config.toml
num_hidden_layers = 10
hidden_size = 128
num_attention_heads = 2
num_key_value_heads = 2
head_dim = 64
intermediate_size = 512
vocab_size = 2048
hidden_act = "gelu"
norm = "layernorm"
norm_place = "pre"
norm_eps = 1e-05
positions = "alibi"
qk_norm = false
attn_scale = 0.125
bias = "all"
tie_word_embeddings = true
parallel_block = false
init = "normal"
init_std_qkv = 0.0421
init_std_o = 0.0523
init_std_up = 0.0603
init_std_down = 0.0603
optimizer = "soap_variant"
learning_rate = 0.00644
weight_decay = 0.0
lr_head = 0.0102
max_grad_norm = 0.5
warmup_steps = 200
schedule = "wsd"
decay_fraction = 1.0
decay_shape = "linear"
final_lr_fraction = 0.0
batch_tokens = [16384, 32768, 49152]
max_seq_len = 2048
doc_mask = false
train_tokens = 138500000
max_steps = 4387
dataset = "wikipedia_en"
Each number is 200 + 40 x the weight over its row's rms, rounded and kept within 0 to 999. Layers, rows and columns count from 0. The size before them is the row's rms in percent of the matrix's.

# layer 3 MLP down (transposed), 512x128, rms 0.06, rows 115-169, columns 64-127
097,222,244,264,106,200,228,192,236,200,198,169,214,167,181,182,211,126,221,142,194,122,164,153,230,167,252,211,240,172,138,188,263,168,198,173,151,172,164,148,145,127,202,171,262,201,253,183,165,245,152,244,221,184,220,185,279,194,288,151,180,166,271,160,214
103,243,235,197,201,226,179,158,213,189,268,143,209,120,198,212,228,201,260,197,174,97,209,216,191,202,212,154,228,183,214,152,239,148,187,223,167,174,250,183,203,199,164,129,266,159,205,202,191,239,291,207,170,250,164,194,222,208,240,262,179,197,200,175,252
103,210,240,221,214,221,186,203,230,208,239,243,217,189,169,292,287,227,242,283,245,111,198,223,186,184,200,242,212,186,217,277,201,203,145,285,196,211,191,199,213,234,242,248,126,175,161,198,189,291,217,227,276,248,188,273,162,179,195,231,158,209,135,155,211
090,107,130,227,219,163,182,129,158,211,168,166,154,188,193,145,211,212,250,209,207,211,181,186,209,214,203,232,190,151,231,230,218,216,167,103,171,234,199,211,161,231,186,196,181,258,197,223,212,204,190,234,115,145,243,168,172,216,278,271,231,254,224,188,179
113,236,234,216,199,193,196,286,151,208,248,236,198,152,138,208,248,211,222,199,173,198,221,163,186,247,151,275,274,172,271,238,229,217,266,217,199,216,178,228,187,150,214,228,171,216,186,212,236,180,157,227,261,233,195,203,198,110,182,228,163,195,252,156,185
087,265,210,169,185,241,178,276,137,177,157,230,277,195,236,216,191,155,145,207,159,177,182,150,145,188,187,245,173,229,239,207,184,145,193,209,203,217,178,178,235,242,190,197,270,293,210,210,209,194,186,179,252,212,272,226,257,141,165,157,140,184,189,196,222
118,195,193,169,296,214,277,187,252,238,183,244,245,209,232,180,191,242,201,281,274,278,182,190,205,180,214,190,178,263,205,187,204,223,138,162,165,162,181,174,230,238,148,247,144,195,293,211,159,170,202,162,207,216,148,140,228,174,174,145,256,208,236,128,270
117,151,191,317,126,242,199,181,213,198,235,167,227,171,210,214,151,210,200,196,222,168,248,192,194,132,165,236,173,128,185,249,272,198,97,184,190,166,184,127,118,154,208,229,178,211,143,158,162,182,209,254,242,164,233,190,185,205,202,261,242,186,241,225,242
091,321,177,243,219,175,214,212,219,180,172,204,152,113,228,168,216,207,215,228,130,218,213,192,167,266,222,224,203,166,212,215,185,199,263,230,184,226,226,152,177,222,160,168,182,179,187,156,221,217,221,223,201,177,198,243,205,170,159,147,111,171,194,176,226
118,137,230,186,194,202,217,154,266,165,186,98,180,232,269,169,122,142,237,100,281,218,166,220,217,250,215,214,249,175,233,174,244,185,140,134,250,198,238,220,146,230,180,205,223,205,156,210,149,169,129,209,193,192,171,166,219,222,237,161,150,294,106,256,195
113,226,154,186,176,173,170,264,197,248,170,248,145,168,187,220,213,207,102,155,232,259,205,164,207,146,224,201,246,236,196,143,183,232,285,178,199,178,153,170,230,240,165,128,216,200,276,300,149,176,287,190,256,220,219,153,204,165,224,159,236,187,180,254,197
099,235,294,170,141,143,154,189,212,150,193,178,178,200,207,257,140,194,296,164,244,126,173,179,266,173,245,201,226,204,249,196,200,148,144,272,222,149,206,176,148,244,185,288,161,247,192,135,219,214,162,173,159,222,151,180,285,192,185,186,183,269,188,230,137
114,149,255,188,199,193,152,207,230,180,209,202,202,169,194,138,182,228,201,211,232,249,190,188,162,184,165,152,134,273,157,141,221,195,167,180,261,245,201,292,146,254,202,186,154,165,219,162,250,180,168,181,215,198,193,177,164,196,185,237,287,175,143,218,232
102,246,147,212,202,194,151,192,278,182,192,202,236,232,155,199,198,195,188,164,127,200,164,170,194,237,217,196,186,192,137,166,204,246,153,255,224,123,197,219,297,212,213,211,227,143,138,236,180,208,158,194,257,234,219,183,163,233,74,269,190,314,233,180,205
092,253,212,249,223,236,144,296,182,205,193,260,207,216,181,181,188,211,295,186,183,184,293,169,221,177,226,216,222,215,217,178,246,195,182,230,188,177,177,191,188,149,237,220,259,247,131,287,222,177,253,216,207,171,218,190,230,252,262,144,177,228,155,181,223
084,162,151,237,230,233,220,157,154,152,236,129,142,159,222,154,223,232,203,245,232,176,209,54,221,229,208,251,199,201,196,194,222,175,213,207,201,212,154,181,216,226,159,140,145,172,198,231,228,212,214,232,161,124,208,210,134,266,249,222,189,166,258,162,183
095,227,207,178,239,211,229,218,195,105,218,226,222,202,260,184,181,250,235,174,223,211,181,139,204,237,214,175,158,219,256,226,203,203,202,172,255,171,156,148,211,160,187,195,249,261,128,174,135,204,235,233,222,184,223,250,167,216,214,264,162,242,219,193,171
089,177,222,227,273,221,201,216,169,153,187,145,245,184,180,204,192,166,260,125,262,242,193,201,190,186,219,152,184,245,237,138,157,224,174,158,109,224,236,219,163,214,183,217,131,165,188,205,278,145,149,157,214,212,148,203,194,202,145,250,152,200,228,210,144
088,130,152,192,302,179,230,223,196,220,198,174,170,202,167,161,214,259,191,250,246,270,259,173,223,272,151,226,202,237,175,140,183,168,172,216,218,135,169,257,151,256,170,240,147,188,234,179,254,194,136,178,197,106,193,215,131,224,296,287,198,254,277,120,228
107,260,214,185,182,212,172,193,221,250,174,129,235,215,213,155,203,200,201,173,214,181,214,189,221,265,164,151,200,184,132,194,177,238,276,155,224,113,264,132,201,119,218,158,268,148,248,174,244,191,128,252,171,227,215,163,184,235,260,172,230,152,137,201,186
108,227,184,187,172,167,170,241,261,246,175,221,192,171,179,241,242,220,241,232,151,213,200,149,163,200,161,170,174,196,175,241,162,216,274,194,195,243,239,254,235,177,247,203,207,187,186,194,199,242,305,193,231,143,190,240,220,244,271,133,236,211,185,132,209
112,177,189,185,155,128,140,206,225,223,240,224,202,203,215,246,226,193,195,236,158,253,142,294,203,201,169,178,215,192,196,152,213,210,229,172,209,203,245,216,235,285,225,259,166,176,157,254,203,202,149,190,202,172,168,218,208,196,237,257,89,198,198,209,196
098,238,193,193,217,226,122,227,205,223,253,189,105,140,184,285,232,246,202,257,180,206,226,154,195,173,174,135,252,222,242,185,178,206,233,197,229,234,206,212,136,258,165,303,140,194,215,220,192,131,178,192,215,261,205,236,187,154,174,149,216,238,192,191,261
096,232,223,231,176,243,220,148,216,201,204,207,177,224,243,220,146,211,188,131,197,233,159,257,228,160,240,242,210,143,207,200,204,249,223,177,222,193,217,212,136,211,99,176,315,176,231,201,186,236,176,263,266,213,151,216,168,174,280,177,248,209,209,217,260
098,128,156,255,200,163,184,181,169,200,177,147,210,173,186,221,229,145,189,222,158,118,227,184,195,112,204,195,200,217,284,159,164,188,141,201,196,230,143,187,133,312,135,265,237,234,198,140,213,107,189,170,192,260,114,213,275,229,189,231,211,250,235,126,141
098,270,166,293,211,151,190,221,236,158,207,239,169,120,176,157,228,182,228,234,156,228,197,191,198,235,220,193,176,197,232,236,173,193,170,188,144,116,268,294,263,207,235,253,268,174,191,192,203,218,203,281,201,256,229,211,216,164,146,163,144,162,188,258,202
099,143,197,236,181,217,191,116,232,197,260,216,234,188,142,244,183,192,171,174,236,240,205,248,175,177,155,244,216,148,163,119,154,162,183,221,232,193,242,211,241,220,174,205,260,232,160,222,209,111,189,128,229,141,267,166,180,216,244,244,177,242,157,174,182
098,193,213,241,147,207,216,233,214,144,188,158,186,210,242,152,294,154,159,291,185,194,156,68,111,207,134,243,204,241,254,160,238,224,191,188,218,249,151,183,198,294,200,193,213,197,203,203,154,180,205,209,252,258,191,226,143,122,215,219,258,232,206,162,218
108,181,229,252,189,145,186,171,215,148,222,120,161,182,186,184,197,244,208,223,220,170,173,177,251,198,226,160,221,198,187,173,209,256,225,208,222,98,205,224,241,196,214,208,191,168,206,222,189,226,265,271,230,191,223,235,206,149,192,220,181,170,241,223,267
099,175,230,221,129,151,199,98,182,185,220,147,230,226,207,210,150,216,184,250,202,170,225,242,173,141,233,222,299,158,219,282,244,222,225,203,197,188,227,205,145,187,216,298,247,237,117,145,192,273,173,180,175,204,132,193,154,186,216,261,137,210,240,246,205
100,180,223,177,177,216,232,202,226,213,208,206,303,212,184,139,175,113,248,253,321,202,264,182,170,200,139,247,150,188,208,177,292,193,220,213,134,247,203,173,222,233,200,170,253,204,242,171,209,208,184,246,80,182,172,254,209,230,222,205,157,196,229,138,213
136,262,183,169,146,180,191,267,158,267,185,176,236,262,199,135,217,159,154,213,126,241,168,161,180,265,161,152,237,259,169,214,226,198,248,176,190,177,192,211,262,153,216,204,237,222,194,267,138,189,208,173,231,268,326,185,191,174,214,167,193,154,175,248,211
112,202,171,130,204,237,240,229,224,139,223,191,196,225,218,183,149,202,251,160,156,177,198,206,186,253,198,172,230,116,261,157,252,204,199,188,99,288,199,160,209,219,182,160,189,227,220,216,220,221,183,209,178,201,202,159,203,185,199,220,241,209,142,215,196
090,219,237,208,241,206,270,269,160,173,174,178,172,215,204,183,198,193,126,192,181,203,158,166,209,214,256,233,212,229,194,165,195,261,202,89,234,229,234,248,167,206,259,183,242,189,171,279,245,169,216,166,224,241,246,159,230,277,160,190,246,225,233,191,200
098,123,199,183,223,189,204,235,181,165,257,228,183,161,213,235,211,206,204,185,150,238,220,269,266,226,221,187,240,240,228,194,219,106,264,134,162,104,183,210,261,221,206,191,187,260,190,205,149,159,161,277,199,242,219,252,179,211,249,157,219,152,209,189,235
085,90,52,159,232,209,216,189,158,164,201,172,176,186,207,169,215,275,209,248,238,246,189,117,277,221,141,296,197,163,229,197,196,253,124,172,177,257,179,234,209,184,192,221,130,221,233,188,177,209,219,151,185,148,198,202,172,251,235,239,241,221,254,153,188
104,179,207,195,125,181,175,133,142,116,227,235,238,212,156,128,167,141,187,199,129,239,213,196,126,204,227,235,149,208,197,230,245,214,235,279,208,214,265,180,102,214,245,181,194,199,176,172,248,206,150,188,218,263,178,212,181,269,157,252,198,255,241,239,202
106,217,225,128,194,204,201,174,203,214,176,175,213,230,184,210,245,187,135,119,180,139,266,242,154,159,164,171,282,186,245,225,274,269,191,185,239,284,178,155,195,192,175,231,204,178,193,227,241,193,236,177,215,196,205,228,210,219,152,163,124,275,161,149,280
100,205,252,146,201,189,191,236,220,196,196,136,284,253,188,181,148,159,210,177,188,252,226,286,175,213,205,185,159,242,181,175,154,159,253,180,165,194,228,160,225,167,214,168,281,157,180,218,255,248,233,183,269,176,230,228,223,173,194,202,179,141,275,203,231
097,198,195,185,215,236,175,178,222,150,190,251,256,187,209,165,230,184,217,249,236,197,214,257,254,189,263,204,154,196,244,187,151,165,223,183,197,210,152,274,227,162,236,163,255,199,277,233,242,187,183,203,208,157,227,269,189,109,172,200,248,194,181,261,222
081,129,105,193,201,180,190,171,193,214,202,167,220,189,224,215,255,203,170,222,266,186,244,128,213,209,98,220,172,174,158,166,208,275,229,235,218,188,190,188,216,167,209,223,177,229,173,248,171,212,224,214,218,150,223,127,207,199,220,240,267,191,237,227,156
112,208,159,175,236,171,138,224,214,190,241,205,248,201,221,206,301,161,158,233,132,250,161,244,205,190,213,164,228,153,87,224,171,236,191,157,165,262,273,153,300,153,168,225,221,209,264,269,191,200,146,209,208,256,254,230,149,255,175,266,288,223,264,197,208
134,204,287,213,204,188,258,178,208,71,135,200,237,222,195,209,182,165,185,204,177,185,268,198,188,194,216,212,171,118,291,194,232,216,167,191,168,240,243,246,148,193,243,241,195,208,214,119,248,194,205,195,127,179,113,251,197,242,212,238,177,247,219,178,180
103,162,187,210,198,205,224,222,266,151,283,186,179,268,178,116,158,187,291,224,183,261,147,192,188,254,217,204,200,250,226,164,246,182,263,224,227,185,252,247,162,124,200,187,185,212,209,149,174,120,126,195,205,219,141,277,222,235,213,174,206,251,222,222,186
089,207,160,123,211,190,198,213,187,209,270,228,214,231,191,276,219,236,233,154,139,263,221,214,212,258,137,193,220,202,229,189,202,210,175,281,265,280,122,232,220,193,141,241,196,209,142,148,217,183,183,216,186,268,189,176,188,130,239,220,178,215,270,229,188
109,213,241,273,216,183,220,134,223,273,141,141,208,181,280,182,181,197,222,268,254,187,206,193,199,204,194,234,171,182,113,197,242,152,257,211,261,192,175,186,120,129,249,179,223,170,208,233,160,198,218,181,302,168,161,212,195,188,177,203,182,214,130,256,214
132,135,229,209,235,229,276,197,236,210,199,222,206,160,153,202,262,201,206,164,225,100,217,212,210,191,188,217,162,259,257,216,155,242,158,219,202,197,252,224,246,182,193,173,180,116,202,251,218,201,312,212,192,163,212,246,193,206,186,177,169,185,176,194,187
111,204,187,203,182,218,179,196,184,197,226,157,202,227,232,199,188,184,179,166,207,222,237,227,198,222,197,221,233,198,243,177,189,276,194,193,219,223,178,233,237,216,180,161,190,241,140,151,179,234,165,259,93,211,220,178,177,210,261,282,186,171,204,112,203
087,220,194,229,235,249,161,237,201,153,171,229,188,159,188,160,204,174,160,139,187,199,268,225,145,155,297,248,248,216,241,220,214,125,186,202,144,228,148,174,141,264,158,248,232,137,165,141,148,216,153,195,244,217,165,223,173,171,150,169,215,211,219,166,143
094,195,160,227,196,243,91,171,225,228,195,253,280,161,136,157,253,154,191,188,196,206,252,273,218,238,263,172,129,142,208,209,156,195,181,215,138,241,163,140,219,176,256,242,192,176,191,168,193,177,196,175,200,218,157,241,235,157,193,280,224,194,182,224,215
105,279,131,212,168,270,198,248,161,225,139,220,195,191,199,285,161,242,161,316,209,199,137,246,217,145,255,186,195,282,194,234,199,174,213,172,158,123,221,165,219,259,183,275,254,122,169,190,220,152,182,222,181,190,218,227,206,210,175,117,191,196,210,128,155
081,164,278,204,152,212,185,138,168,173,151,145,229,233,173,215,214,169,189,184,287,162,189,200,172,178,175,196,248,145,220,226,297,204,150,249,166,269,229,203,157,167,161,185,179,134,154,145,186,225,236,149,112,301,206,183,216,184,179,254,143,261,188,209,250
097,218,191,210,114,179,197,175,211,165,145,196,205,274,194,207,159,229,191,198,176,242,168,118,183,237,224,185,172,207,99,167,229,267,252,210,196,225,176,227,200,166,165,205,264,206,208,148,188,197,109,195,289,258,139,197,202,210,234,203,212,225,182,200,223
094,162,241,274,217,145,171,254,179,241,132,254,265,168,240,228,143,210,223,301,151,171,208,195,137,232,219,218,156,176,257,150,289,228,188,167,162,265,167,229,201,237,192,150,193,230,147,212,172,170,195,247,187,216,211,213,297,138,190,201,175,239,167,172,228
114,133,157,304,221,184,217,162,234,225,174,225,142,224,209,190,193,258,175,273,136,231,189,136,182,184,245,267,165,233,215,148,240,229,349,201,269,229,169,231,178,179,163,124,234,221,168,209,169,182,165,174,189,172,161,201,196,194,218,169,238,198,238,194,179
# layer 3 MLP up, 512x128, rms 0.0599, rows 116-169, columns 64-127
105,227,183,161,205,252,223,214,285,258,176,191,215,198,219,141,193,164,150,175,168,140,149,222,196,269,238,146,155,171,253,132,206,171,143,118,165,246,243,258,165,256,213,128,168,184,174,260,241,164,185,221,209,174,212,160,201,185,213,196,233,222,233,166,214
099,175,246,122,157,186,189,182,245,145,139,210,167,147,157,154,188,173,193,162,90,278,173,235,188,130,184,233,193,151,196,154,113,134,219,114,181,181,245,205,250,165,181,190,184,195,162,235,247,137,132,211,225,213,205,169,242,195,287,171,240,189,158,219,227
075,219,294,216,197,187,203,229,193,211,190,210,226,215,206,257,168,172,97,180,190,178,155,262,105,212,115,200,151,248,179,192,200,171,223,210,189,141,144,160,239,141,153,224,182,175,186,177,222,227,186,189,231,245,95,204,165,133,210,167,153,253,238,186,203
110,194,215,200,177,171,254,219,265,215,203,205,203,118,165,173,223,228,209,241,160,265,204,247,213,302,182,244,221,207,153,215,141,119,205,173,176,252,172,255,176,185,183,281,196,153,150,224,157,211,188,163,134,231,164,174,185,239,221,222,255,199,115,197,164
095,201,199,215,215,223,176,196,228,238,205,194,212,233,164,278,175,268,216,234,291,251,248,240,169,180,183,194,199,173,248,202,250,222,301,213,174,180,196,249,201,216,245,167,193,147,145,223,126,210,200,254,183,247,195,211,209,197,249,226,308,232,178,210,187
092,245,240,218,231,205,233,187,225,213,184,170,249,279,245,205,266,233,159,184,270,217,252,192,208,211,207,198,279,217,147,168,196,207,191,189,179,227,202,225,217,216,211,177,255,223,234,173,204,230,225,189,187,305,170,270,189,188,223,187,160,109,242,235,213
126,251,204,225,172,261,215,231,222,265,146,230,225,213,245,212,135,186,186,230,167,222,243,212,177,153,270,220,150,243,235,186,230,190,248,215,177,147,211,253,161,245,254,237,219,276,180,247,204,224,189,159,229,144,161,192,253,131,191,150,167,191,313,246,163
097,173,155,202,230,163,143,175,253,196,192,191,211,177,113,203,204,221,190,115,153,172,137,195,188,143,223,201,291,184,210,238,160,193,177,227,215,235,135,262,244,192,249,236,137,230,239,199,197,244,178,185,274,225,181,158,182,146,156,256,194,207,273,222,139
115,183,206,211,202,177,131,142,246,212,157,187,133,200,219,170,249,182,179,186,226,191,168,177,246,245,202,192,159,144,217,212,176,209,244,179,155,163,193,197,172,269,185,148,196,149,202,242,196,162,154,224,193,239,212,199,176,233,180,182,190,292,141,208,203
110,203,154,181,217,195,181,192,234,198,182,171,229,212,260,133,175,287,223,236,180,136,192,217,142,183,179,218,149,194,211,185,201,215,163,202,189,227,253,267,182,210,224,180,203,244,211,145,178,120,141,242,233,152,155,209,199,250,203,258,171,213,207,253,154
098,219,280,244,193,191,190,219,145,165,196,152,233,162,224,191,193,199,211,180,216,167,176,225,152,131,198,158,214,165,225,152,211,240,243,160,133,196,170,204,172,165,171,210,221,258,155,185,144,228,204,215,182,174,190,196,250,258,162,208,245,104,238,190,310
109,217,102,212,164,140,200,183,112,173,229,214,203,166,245,262,179,134,241,166,151,199,150,203,270,136,198,271,155,250,266,235,217,235,159,204,237,161,184,209,177,203,222,205,162,233,146,228,164,204,128,215,240,158,181,145,191,182,169,275,247,290,210,205,238
100,205,208,229,270,158,188,163,220,129,138,191,197,230,202,205,252,218,200,241,193,216,179,228,55,201,158,234,166,114,223,197,209,239,262,167,241,241,254,188,132,194,187,152,177,178,197,150,175,176,231,224,189,185,158,206,163,181,192,219,193,201,236,158,251
089,217,215,147,192,219,213,213,261,253,98,179,226,199,270,215,141,142,205,139,235,240,139,223,205,187,171,164,279,219,230,275,213,193,214,197,258,205,240,267,223,212,196,191,150,231,157,153,184,191,224,192,188,235,204,233,119,192,186,223,208,219,304,98,211
077,232,196,225,92,179,187,119,182,193,178,258,164,257,214,228,176,162,204,157,198,206,151,268,134,202,209,237,179,232,283,197,157,156,255,169,137,187,174,118,155,183,142,192,199,198,213,228,202,179,160,156,216,182,175,236,241,198,179,140,208,148,199,205,184
097,229,201,216,146,149,180,242,183,291,215,177,160,203,157,196,215,156,203,195,217,148,236,224,197,177,237,167,131,228,230,215,175,217,169,205,94,248,213,190,222,195,166,236,254,157,251,130,287,259,181,193,236,253,185,137,216,268,131,188,201,161,153,174,190
092,215,188,197,183,193,185,118,239,171,185,236,156,203,196,204,216,249,135,217,163,173,197,215,116,234,110,149,143,147,208,279,214,181,150,198,276,187,195,214,168,205,126,179,190,205,146,208,154,191,260,236,187,196,223,184,234,215,242,157,244,181,188,209,192
083,195,264,176,177,149,146,167,189,142,220,220,183,201,195,241,81,173,207,220,172,156,214,226,139,181,180,123,158,140,110,196,175,198,181,258,227,197,227,188,145,175,182,159,197,162,249,234,98,158,193,102,192,270,172,141,211,239,185,141,208,207,216,180,226
090,169,247,313,124,226,202,195,260,162,220,161,222,239,220,222,195,138,187,176,155,200,252,137,181,241,214,185,172,146,254,129,181,184,215,129,231,202,135,192,220,183,193,198,219,186,181,139,251,214,161,204,205,189,200,138,107,161,161,172,227,256,269,139,137
107,139,247,183,282,198,184,154,207,126,147,248,168,190,127,225,250,196,198,165,202,165,262,244,248,190,279,302,204,138,209,146,175,216,183,210,241,197,193,235,178,295,222,168,235,182,208,217,211,157,217,230,158,247,164,176,215,224,154,211,131,251,191,262,141
100,149,211,154,168,218,247,151,199,244,187,179,196,250,247,247,130,297,179,195,186,167,197,201,161,185,243,187,218,141,114,214,305,210,190,184,268,194,196,213,176,246,199,178,151,181,149,173,202,158,154,187,190,111,162,180,206,243,233,219,230,185,211,205,266
096,191,156,244,220,113,297,250,211,192,169,267,269,216,209,141,194,215,223,219,203,186,241,269,238,148,151,228,130,243,196,197,244,207,175,183,210,159,187,141,215,135,262,143,216,266,187,226,130,159,194,237,270,143,184,125,180,200,239,197,212,171,152,238,133
097,191,173,159,299,179,175,284,205,214,191,193,181,253,174,179,242,180,257,226,201,120,205,128,191,246,146,140,214,187,204,177,201,254,257,157,246,209,219,231,220,195,172,180,202,138,252,203,188,257,159,135,224,223,167,219,162,213,236,176,249,206,146,254,162
099,215,202,165,193,177,202,185,214,230,205,239,136,166,201,252,202,218,253,163,271,172,210,212,203,224,162,198,105,119,90,241,243,206,256,246,229,205,200,213,244,132,244,218,176,204,245,217,116,175,178,145,264,178,262,140,99,194,182,180,210,197,159,254,181
097,183,217,165,162,196,225,217,199,212,157,182,290,201,295,187,261,200,155,174,210,254,225,162,243,197,196,205,163,224,183,180,109,282,253,92,170,219,188,142,152,191,134,133,272,229,227,128,209,181,200,193,258,229,213,211,212,202,186,195,186,214,263,241,178
089,248,212,192,187,139,253,164,190,200,220,192,216,201,186,231,230,177,187,145,242,135,229,142,162,138,123,236,199,266,180,294,216,247,190,232,161,260,147,258,182,135,167,215,146,187,199,221,260,257,249,240,144,152,227,243,236,198,152,155,201,168,204,189,166
100,245,183,186,202,195,226,252,194,223,214,283,263,217,222,251,157,266,228,176,118,240,262,268,259,188,224,211,210,191,174,207,219,113,183,156,180,142,216,192,191,90,197,254,202,227,221,200,224,264,225,254,135,203,178,163,281,235,240,173,179,156,241,203,218
116,180,156,201,239,163,191,223,212,165,161,206,223,218,243,252,215,149,143,110,175,187,109,242,133,92,190,148,223,199,211,208,220,226,167,212,153,244,287,233,197,218,157,116,244,236,248,142,201,167,211,227,173,208,139,207,133,191,206,264,190,204,238,194,143
122,145,185,223,196,185,282,245,197,182,137,214,235,184,153,140,240,209,122,179,192,199,283,173,241,165,142,211,143,144,249,146,177,247,221,182,113,193,152,194,171,200,190,168,207,156,180,194,170,166,175,209,148,112,219,196,209,222,181,164,151,201,123,159,230
099,235,243,148,196,128,164,186,201,184,195,186,162,258,201,200,121,215,129,267,127,219,131,187,216,108,224,169,221,169,155,213,165,178,164,163,210,153,138,206,210,160,185,203,221,209,170,170,103,185,207,199,193,236,171,148,258,172,254,195,223,127,229,186,222
142,173,226,104,174,148,242,198,208,194,201,245,179,200,220,206,151,133,166,197,231,190,305,196,152,247,175,240,157,232,102,244,198,236,183,212,273,168,189,257,230,132,228,188,136,172,208,122,158,233,198,150,245,168,217,198,222,157,215,127,175,246,175,152,212
103,179,244,219,208,223,195,172,206,159,197,173,185,238,150,189,237,222,202,184,247,236,213,169,233,181,283,217,201,122,167,177,55,267,169,176,216,180,180,222,180,224,198,271,143,212,110,193,152,229,210,266,139,110,93,103,184,157,260,228,195,218,261,232,195
086,201,195,232,152,169,172,217,225,250,239,276,169,185,242,216,197,178,255,198,254,259,175,221,265,208,239,302,218,215,257,280,190,130,261,181,223,189,186,221,196,307,143,195,169,189,252,152,230,169,167,258,217,93,160,251,255,234,194,163,221,216,165,216,266
096,223,217,226,164,173,256,237,244,206,106,226,266,206,213,213,140,166,246,270,221,176,190,203,186,220,154,279,156,188,263,161,171,297,177,226,181,262,187,193,210,268,198,221,219,167,191,221,202,289,197,170,207,165,223,157,235,230,172,231,209,234,271,155,151
082,166,225,200,201,176,124,135,126,235,187,213,229,213,213,179,291,120,217,202,161,229,242,261,284,222,256,220,137,157,217,128,160,199,151,144,188,171,313,207,201,178,146,208,180,169,274,150,148,180,277,209,224,215,170,173,151,211,221,120,266,203,194,229,183
113,233,214,238,209,167,200,195,178,173,164,182,230,267,196,271,195,125,242,201,190,152,200,172,156,185,164,192,201,144,188,224,198,141,184,186,133,243,268,169,177,206,196,220,121,201,223,263,192,168,163,169,255,212,193,249,223,246,157,198,217,195,231,269,163
123,140,156,210,211,185,185,123,188,227,224,216,171,254,164,252,181,218,195,226,226,212,221,184,189,201,110,250,189,197,118,188,172,143,245,216,188,129,138,210,187,87,217,106,153,164,154,187,165,201,201,192,229,227,224,164,236,167,241,140,181,198,172,191,212
090,199,213,224,191,175,200,90,165,205,126,216,215,129,191,251,226,290,193,177,202,179,141,157,125,225,178,187,230,173,181,185,239,158,206,111,197,186,229,165,181,212,172,224,206,162,208,162,170,158,123,205,184,238,220,156,224,260,225,164,191,229,138,123,219
091,253,174,163,218,156,186,169,249,256,173,187,270,232,203,162,189,238,226,226,230,196,200,67,151,232,89,259,254,193,209,229,197,238,173,182,134,162,187,198,221,128,142,208,177,183,289,196,229,285,237,200,240,227,225,128,234,183,141,220,250,146,218,225,226
080,248,234,145,160,216,168,202,214,178,195,199,241,192,220,230,186,145,157,153,214,206,209,203,172,130,176,138,190,245,193,167,170,160,197,187,194,214,176,194,216,224,175,195,249,245,178,161,173,211,181,231,208,131,184,173,267,156,167,198,168,273,255,222,166
085,221,238,246,250,223,216,222,247,181,194,126,191,249,286,248,195,232,208,164,243,146,153,235,140,203,147,220,195,149,192,279,246,200,176,283,169,199,142,203,148,223,171,152,143,216,194,170,219,170,182,246,235,233,204,170,191,292,130,233,215,201,220,207,222
119,220,197,213,211,240,161,76,202,202,225,156,256,135,250,162,243,203,238,179,153,206,172,108,194,188,251,173,185,235,261,229,248,59,180,188,231,260,184,132,200,205,168,214,186,207,205,144,266,196,153,189,192,191,205,205,166,188,187,177,164,197,274,238,144
102,233,192,191,187,218,157,164,183,239,142,263,196,143,262,214,211,301,221,246,175,180,286,150,271,162,174,163,144,218,198,206,160,206,173,206,263,180,141,248,221,246,147,217,219,186,157,254,240,204,275,180,209,120,163,221,215,167,177,207,227,144,194,201,116
091,202,235,273,179,201,181,194,194,212,176,193,191,229,241,160,243,190,178,236,252,198,142,213,211,142,254,178,178,118,261,129,182,257,260,169,81,212,247,131,171,189,254,117,213,168,219,223,175,172,181,204,190,120,185,182,219,187,139,114,162,247,132,189,134
115,197,133,167,195,138,246,250,179,225,164,224,158,184,144,164,242,167,246,199,186,204,210,207,192,152,235,184,124,194,189,240,155,139,235,168,186,122,169,241,172,151,183,199,157,178,182,165,203,145,159,204,168,150,159,158,185,131,180,269,175,192,192,143,177
116,166,242,196,202,157,308,116,188,181,200,190,119,163,196,270,101,183,149,202,205,210,188,171,232,165,192,184,228,117,195,226,193,203,170,154,153,195,157,221,202,194,147,102,221,165,214,143,192,243,221,214,181,181,189,228,196,173,208,224,225,230,159,215,197
106,194,195,176,236,192,215,229,177,172,175,239,200,237,183,156,150,171,190,163,255,172,208,275,215,221,144,234,193,117,194,227,224,200,216,119,128,194,244,145,187,233,164,181,124,131,153,212,202,212,214,260,288,204,85,179,284,217,130,280,161,170,159,209,282
101,214,164,153,145,192,225,149,182,264,210,194,201,184,240,179,203,272,188,214,159,228,177,199,219,209,125,234,251,245,169,191,207,229,236,206,221,195,268,200,229,186,199,198,155,186,177,230,220,169,246,267,176,264,215,171,189,288,241,237,208,187,205,294,284
100,170,287,205,250,129,207,144,177,219,152,171,157,177,169,256,175,162,214,222,170,209,175,163,218,126,159,242,235,261,153,211,210,232,220,210,329,176,229,168,193,179,149,166,201,177,185,189,135,205,229,209,204,166,131,145,153,228,168,214,185,242,234,188,159
105,184,192,123,232,235,214,223,139,223,265,153,277,223,260,258,171,175,212,109,163,235,208,204,213,123,169,202,159,154,148,196,183,248,138,210,199,245,150,133,104,161,121,133,124,215,224,174,267,226,212,175,229,219,165,162,131,210,207,200,164,157,233,236,182
092,198,153,140,195,200,164,127,222,250,224,217,182,168,188,200,159,202,224,199,114,178,246,212,207,231,229,182,123,172,163,180,118,194,209,169,225,145,240,113,274,161,181,191,238,267,230,165,261,210,188,198,289,121,190,181,172,181,181,158,185,246,221,242,172
101,186,166,274,212,192,215,174,235,120,150,192,177,224,224,150,176,225,184,144,166,206,229,267,183,275,228,118,213,167,202,220,171,167,158,175,181,233,146,166,227,154,168,119,209,178,175,141,228,217,261,200,267,203,220,195,214,143,141,232,147,220,187,184,137
103,150,197,149,144,219,233,232,229,218,250,190,126,198,186,219,218,125,167,97,208,144,144,218,257,166,123,217,166,292,174,258,198,167,230,120,219,64,180,178,189,234,171,265,242,173,181,240,181,244,246,232,206,166,254,132,138,176,188,155,238,251,189,154,199
101,227,203,131,210,132,197,189,176,165,175,188,144,185,172,200,225,153,207,168,272,247,102,134,182,168,177,186,154,138,152,119,240,170,233,193,255,270,240,203,156,155,168,126,271,196,236,155,151,131,118,197,184,187,186,125,208,220,178,244,186,162,127,247,193